config = dict(
    rope_base=10000.0,
    attn_scale=0.0884,
    bias='none',
    decay_fraction=0.897,
)
Each number is 200 + 20 x the weight over its row's rms, rounded and kept within 0 to 999. Layers, rows and columns count from 0. The size before them is the row's rms in percent of the matrix's.

# layer 3 MLP gate, 1536x384, rms 0.257, rows 343-359, columns 128-191
102,183,243,214,200,208,174,191,188,229,235,184,234,189,213,191,210,187,199,212,234,195,142,190,186,211,213,198,200,202,192,212,201,185,219,208,246,192,211,180,191,209,183,242,191,210,193,199,187,260,194,201,177,197,221,167,204,223,212,231,227,189,209,182,185
099,168,200,226,168,234,240,193,194,203,236,205,216,229,195,210,207,215,197,177,202,230,189,212,207,170,181,201,171,204,199,204,223,225,195,202,217,218,177,207,216,207,189,159,169,231,196,207,187,191,200,225,226,239,171,208,181,190,208,213,181,222,202,220,211
096,220,201,205,179,195,228,169,163,199,209,193,187,233,178,192,199,222,172,182,205,204,203,203,204,207,209,211,148,221,219,186,243,176,244,217,194,207,208,226,180,204,183,177,187,199,219,176,221,196,172,207,189,198,155,196,231,201,199,194,207,182,214,168,209
099,204,149,180,207,214,207,217,180,236,167,165,199,208,213,204,208,190,205,168,198,223,204,199,210,203,219,215,210,225,193,211,211,220,206,216,223,206,194,211,170,207,217,186,236,219,217,206,216,231,228,176,194,207,231,198,218,220,213,212,235,233,175,206,190
097,225,182,225,197,187,199,168,186,196,225,204,213,208,247,195,212,204,188,154,201,207,220,161,192,220,222,214,203,188,192,212,200,229,223,150,166,206,196,184,178,217,229,173,199,163,194,225,193,164,212,218,215,188,207,195,159,221,186,204,210,219,199,231,157
092,184,209,210,226,170,214,189,219,198,212,192,194,200,213,185,192,192,172,180,191,202,205,228,185,209,191,184,221,189,188,170,217,189,200,191,199,211,186,225,182,197,214,186,216,190,196,203,200,198,175,188,212,195,204,192,180,176,177,207,211,187,265,212,158
110,199,195,196,199,189,180,199,180,178,176,170,229,205,191,193,216,190,231,179,212,227,198,221,199,141,210,161,195,217,215,223,232,195,244,250,208,209,193,181,215,188,194,207,217,226,245,218,226,157,245,233,176,201,170,197,205,180,224,201,213,212,198,222,250
093,185,184,173,213,243,197,233,200,214,229,188,180,188,194,187,175,199,198,206,201,203,172,188,201,218,224,218,194,167,210,204,219,192,210,164,180,209,176,203,178,221,243,211,212,209,235,213,190,211,197,197,235,199,176,181,178,219,246,175,183,164,207,193,203
097,214,225,222,201,166,205,222,210,204,204,196,217,182,173,184,198,171,230,186,204,196,195,194,177,175,173,170,229,190,213,203,187,200,172,214,211,220,225,206,199,169,239,205,156,191,192,203,204,158,206,222,178,196,205,190,171,205,198,206,265,173,190,190,217
099,180,213,202,178,213,199,194,189,241,161,191,196,202,194,191,214,200,244,174,186,229,199,211,219,194,204,187,172,223,196,205,214,179,219,218,181,218,179,174,241,161,214,219,212,183,212,196,205,185,186,190,191,184,210,212,186,230,179,198,208,205,207,211,148
098,200,179,178,209,181,179,247,215,230,184,190,221,203,215,217,244,228,224,177,200,225,190,180,218,188,201,202,230,203,208,215,172,164,194,182,186,188,178,253,217,226,203,225,235,209,214,173,162,188,195,226,226,214,253,199,201,190,189,224,204,208,208,208,218
101,160,179,228,191,191,206,194,204,203,210,187,183,214,181,202,201,202,193,173,201,188,200,179,212,176,197,193,199,155,179,199,191,208,193,184,221,178,217,176,186,223,179,241,188,153,233,180,155,193,210,194,207,172,213,186,186,197,210,169,200,200,211,198,194
101,182,218,201,178,187,214,219,225,152,189,185,190,179,198,205,194,205,199,194,211,184,202,230,211,196,224,191,192,175,189,185,257,195,201,235,250,179,209,189,212,232,217,215,168,198,181,171,191,239,214,183,210,206,193,201,189,239,218,194,211,188,199,213,199
093,207,198,181,208,207,204,200,204,207,217,182,202,217,200,234,201,189,205,205,203,221,220,166,193,205,189,185,202,187,210,188,204,185,229,194,213,232,176,199,218,217,236,192,168,217,197,184,200,198,225,206,202,181,208,225,240,209,237,203,198,230,217,217,192
097,195,219,190,216,176,222,171,230,218,191,155,258,183,205,161,198,204,220,184,211,163,217,183,198,193,177,180,166,224,240,185,221,224,178,196,191,190,217,179,171,172,192,203,197,188,224,192,219,196,175,220,166,232,129,171,200,226,196,181,207,226,228,217,206
113,197,175,190,234,224,209,220,191,220,184,198,191,207,167,197,198,194,212,198,221,191,209,198,227,197,234,244,184,187,215,205,171,200,210,184,190,206,204,213,188,199,206,242,182,210,195,227,219,194,217,201,204,237,202,174,209,211,223,234,191,217,204,220,230
098,221,234,196,153,161,221,166,212,184,222,227,222,186,209,203,185,216,159,232,181,210,183,145,232,188,195,189,220,165,171,175,168,200,202,188,208,194,226,201,203,184,175,214,182,163,196,227,211,196,188,219,219,239,243,191,199,191,169,202,174,220,195,184,200
# layer 3 MLP up, 1536x384, rms 0.264, rows 343-359, columns 128-191
103,176,193,214,230,196,210,180,166,179,189,230,242,183,188,171,204,238,196,199,233,221,230,196,136,230,198,211,218,192,188,199,163,219,199,143,233,227,213,196,204,190,201,223,203,185,197,228,195,217,195,156,218,166,179,194,202,210,206,195,167,204,219,176,203
097,180,189,179,197,172,188,215,188,170,159,206,188,161,211,183,215,191,182,228,190,203,194,184,165,249,218,223,204,200,220,205,180,180,221,210,195,168,201,208,198,221,234,228,200,193,213,205,188,181,213,204,190,204,234,181,189,198,244,185,203,209,182,216,208
098,183,185,161,195,188,203,226,140,196,199,165,178,218,227,198,237,196,203,164,213,192,228,246,228,201,191,171,197,200,234,224,243,196,204,185,228,212,194,200,192,192,186,184,206,192,205,195,197,207,209,206,184,176,186,214,194,190,196,163,193,193,215,183,202
099,262,213,194,188,194,190,205,216,152,194,209,220,188,202,249,218,222,177,229,206,192,184,177,224,213,189,155,148,223,239,232,231,200,209,181,170,173,170,196,210,232,183,183,225,173,186,202,220,207,203,221,218,212,175,224,201,186,191,199,189,179,194,232,213
091,216,196,211,189,246,224,176,204,192,191,190,181,162,211,229,184,210,221,195,198,222,188,192,204,196,201,197,205,204,182,186,201,216,205,210,229,198,157,168,189,190,193,196,190,193,243,224,256,221,180,224,219,202,188,165,197,206,196,196,190,204,182,180,199
097,161,228,204,178,205,216,185,193,221,187,185,202,199,185,207,222,201,180,236,215,189,204,194,202,188,193,182,194,172,202,205,221,203,212,200,218,208,168,231,223,180,214,220,182,255,215,181,163,203,201,201,203,216,220,197,241,195,189,170,207,183,204,195,179
098,202,221,215,229,204,197,214,215,206,188,215,211,159,200,217,200,182,222,205,203,207,204,226,167,163,213,182,214,247,241,213,207,195,229,208,219,187,175,186,204,196,199,199,202,182,222,239,204,197,232,239,152,176,178,178,239,226,225,203,193,206,189,202,206
094,183,195,188,169,188,222,224,247,205,217,178,183,195,183,194,229,218,209,203,239,218,206,243,202,216,192,176,160,197,168,188,205,202,172,242,220,171,205,203,180,223,206,185,194,169,183,201,208,219,204,181,176,165,209,187,213,178,184,208,236,207,207,172,211
093,206,224,232,222,188,221,175,203,176,234,204,203,246,163,195,181,205,174,206,210,203,188,152,213,214,173,168,198,198,169,164,242,212,195,180,232,233,184,186,190,232,194,183,196,195,190,209,198,163,188,216,181,179,213,195,188,185,163,210,217,226,246,208,219
100,151,160,234,197,200,221,193,190,219,197,236,196,198,196,228,217,181,200,196,205,242,192,198,193,205,206,189,182,193,160,241,192,197,207,221,221,227,180,161,225,167,214,192,187,202,204,179,214,219,216,211,180,207,204,232,223,187,179,200,183,163,189,230,182
099,202,178,219,185,217,210,243,203,199,237,232,211,226,236,213,191,224,205,188,173,198,204,172,217,186,225,183,209,180,180,204,224,205,221,204,190,198,231,184,208,139,191,189,172,202,187,190,230,148,172,235,185,226,190,193,188,218,193,226,197,142,178,213,195
101,200,197,207,189,205,204,180,161,176,188,199,201,183,182,214,220,232,152,210,213,185,236,259,212,188,215,197,194,226,206,235,191,192,236,188,193,195,231,198,168,215,198,191,204,202,223,214,223,185,209,220,152,164,227,156,212,230,220,192,211,235,190,155,174
104,184,200,200,195,185,217,192,202,226,195,220,203,211,219,191,193,204,231,218,207,207,225,201,190,192,184,196,228,181,189,206,223,169,195,202,162,196,200,196,186,208,220,194,202,204,202,215,202,195,229,222,200,165,174,226,173,191,190,251,215,200,203,198,196
094,197,202,237,205,183,184,194,201,224,164,193,182,186,221,180,210,189,224,184,201,200,226,223,174,185,184,220,232,196,184,181,204,195,177,204,170,212,184,172,219,192,200,209,180,205,223,194,209,192,209,160,218,215,183,161,189,212,189,224,199,176,196,198,212
098,201,204,251,198,187,201,231,200,227,195,216,200,180,217,195,225,170,201,203,190,198,226,204,192,227,206,178,192,196,221,204,209,208,205,217,192,202,228,194,165,165,170,202,180,191,244,223,212,229,214,233,193,189,189,210,177,191,215,203,220,157,181,201,190
123,190,185,192,185,204,207,215,207,193,182,199,193,226,176,216,144,195,261,214,200,195,197,187,206,191,231,206,152,210,199,217,161,234,192,193,235,192,194,202,201,188,189,187,185,246,152,219,218,225,178,188,193,204,231,156,210,189,244,206,209,198,180,231,204
099,185,200,191,209,209,190,216,220,201,198,171,209,239,203,257,174,173,170,201,159,197,195,200,204,177,192,204,191,222,192,234,201,164,222,200,234,235,171,194,226,213,172,204,179,208,206,228,190,212,190,194,194,226,192,202,197,203,177,209,207,195,176,179,186
# layer 3 MLP down (transposed), 1536x384, rms 0.247, rows 343-359, columns 128-191
101,224,191,186,205,174,206,203,195,166,237,209,217,180,190,210,165,217,200,194,228,248,196,224,171,204,184,216,207,198,174,205,171,188,213,199,168,163,210,207,165,235,216,228,200,201,205,230,197,209,221,210,203,196,189,185,188,182,202,193,195,223,224,188,207
099,185,248,201,225,199,172,175,231,213,187,194,231,230,189,200,225,186,189,180,222,200,171,169,196,217,215,195,232,182,198,196,201,189,228,191,213,205,198,214,221,238,188,197,190,202,197,236,164,205,217,191,217,208,210,164,223,247,214,153,179,182,175,227,170
096,222,207,226,194,249,212,181,214,182,209,165,191,169,183,184,172,210,163,190,220,207,226,198,245,205,177,189,212,192,215,186,200,209,228,219,204,205,197,172,202,202,202,199,190,185,194,221,217,208,208,179,187,218,156,190,226,204,210,171,227,179,231,221,233
103,167,175,198,194,216,184,207,213,228,196,200,187,240,213,244,206,207,210,201,204,208,160,218,222,204,207,199,214,177,192,159,183,192,196,214,183,174,150,223,227,216,187,249,215,178,212,197,196,182,190,255,215,208,183,217,191,194,199,219,175,202,175,182,131
098,203,203,192,191,201,204,220,198,179,227,214,204,169,203,183,219,189,224,185,202,194,209,192,180,225,214,170,192,218,177,207,202,237,217,250,184,173,223,186,177,183,221,205,167,213,196,199,198,183,194,205,206,152,233,193,205,199,200,186,238,201,208,196,209
096,240,241,195,173,194,178,195,163,179,179,219,179,182,205,213,176,197,193,243,204,160,195,200,219,179,173,198,166,189,187,215,234,233,199,187,218,199,159,214,197,206,229,209,212,172,223,194,138,206,179,196,146,177,173,219,207,179,189,190,172,223,178,199,222
094,224,189,182,169,189,192,206,205,223,229,162,172,185,210,162,194,147,226,185,197,185,163,204,191,195,186,201,217,195,178,198,198,181,191,215,205,237,235,242,185,212,201,220,216,175,164,180,193,194,203,222,200,212,218,213,177,174,217,204,214,220,193,228,232
094,198,196,214,177,248,231,201,147,217,171,183,241,193,212,209,198,199,209,184,207,200,205,172,200,160,202,178,210,210,217,173,196,212,193,175,223,212,220,191,169,203,217,198,191,196,174,199,197,173,195,196,178,199,218,201,192,180,176,173,178,194,212,207,240
092,198,205,181,187,213,242,210,215,201,196,239,199,189,190,226,208,214,154,190,177,171,223,187,209,215,207,213,185,164,187,217,188,171,229,181,193,176,208,161,187,211,173,175,191,190,200,207,192,211,175,193,206,211,209,201,234,197,217,219,177,205,195,252,194
101,220,191,184,204,181,231,189,156,210,175,221,182,213,220,191,219,221,204,191,210,212,215,192,192,233,212,212,212,192,168,159,198,179,211,182,176,216,172,185,224,215,224,215,200,209,204,183,165,169,202,183,180,174,236,189,211,183,220,192,217,176,184,218,167
101,200,175,233,193,183,228,198,218,177,196,195,205,171,212,196,212,215,153,186,162,205,200,213,192,211,229,218,212,183,227,230,185,187,186,172,211,179,267,199,229,221,179,214,189,153,170,217,204,184,194,231,201,232,200,215,190,195,173,260,177,220,204,184,230
104,171,188,236,176,225,178,213,201,231,224,182,172,191,209,163,184,191,230,207,222,208,184,217,197,189,230,165,189,224,259,210,227,171,194,208,209,188,182,198,143,180,219,185,224,229,207,180,212,193,212,213,181,200,179,199,200,196,213,181,210,228,197,197,193
104,185,189,207,211,226,165,175,182,189,186,224,168,159,247,234,177,203,226,228,194,195,203,226,160,190,183,237,200,187,198,199,196,182,211,228,192,193,182,176,189,207,208,156,210,197,196,168,231,217,203,227,191,212,212,205,184,218,239,209,211,231,211,203,192
097,207,189,204,199,201,193,198,222,212,174,228,192,214,197,199,168,176,236,174,220,197,188,208,203,196,189,195,209,206,171,178,186,169,223,257,155,212,231,205,225,234,197,188,217,225,174,181,195,180,181,191,207,199,194,193,195,170,187,213,217,175,190,197,208
096,206,232,223,199,202,154,174,146,210,170,192,211,201,185,193,179,180,210,199,194,195,168,193,211,219,199,196,190,196,159,218,197,212,210,203,189,213,197,167,247,209,194,175,226,189,218,174,253,208,209,195,172,188,188,198,196,181,186,179,234,199,186,178,203
069,190,194,145,192,239,162,182,182,181,201,195,200,213,170,196,218,213,185,184,178,211,184,232,202,185,205,204,202,217,172,192,231,183,208,186,223,183,172,178,198,210,214,204,186,187,182,163,192,215,165,205,245,215,221,177,204,187,181,199,214,202,224,194,196
097,213,205,184,193,207,202,221,204,212,215,170,181,193,227,213,229,199,183,172,214,224,198,218,209,227,165,228,173,229,213,184,186,195,212,206,222,200,189,241,180,162,183,237,208,232,159,203,167,158,198,216,189,208,232,234,177,208,218,165,197,168,186,226,209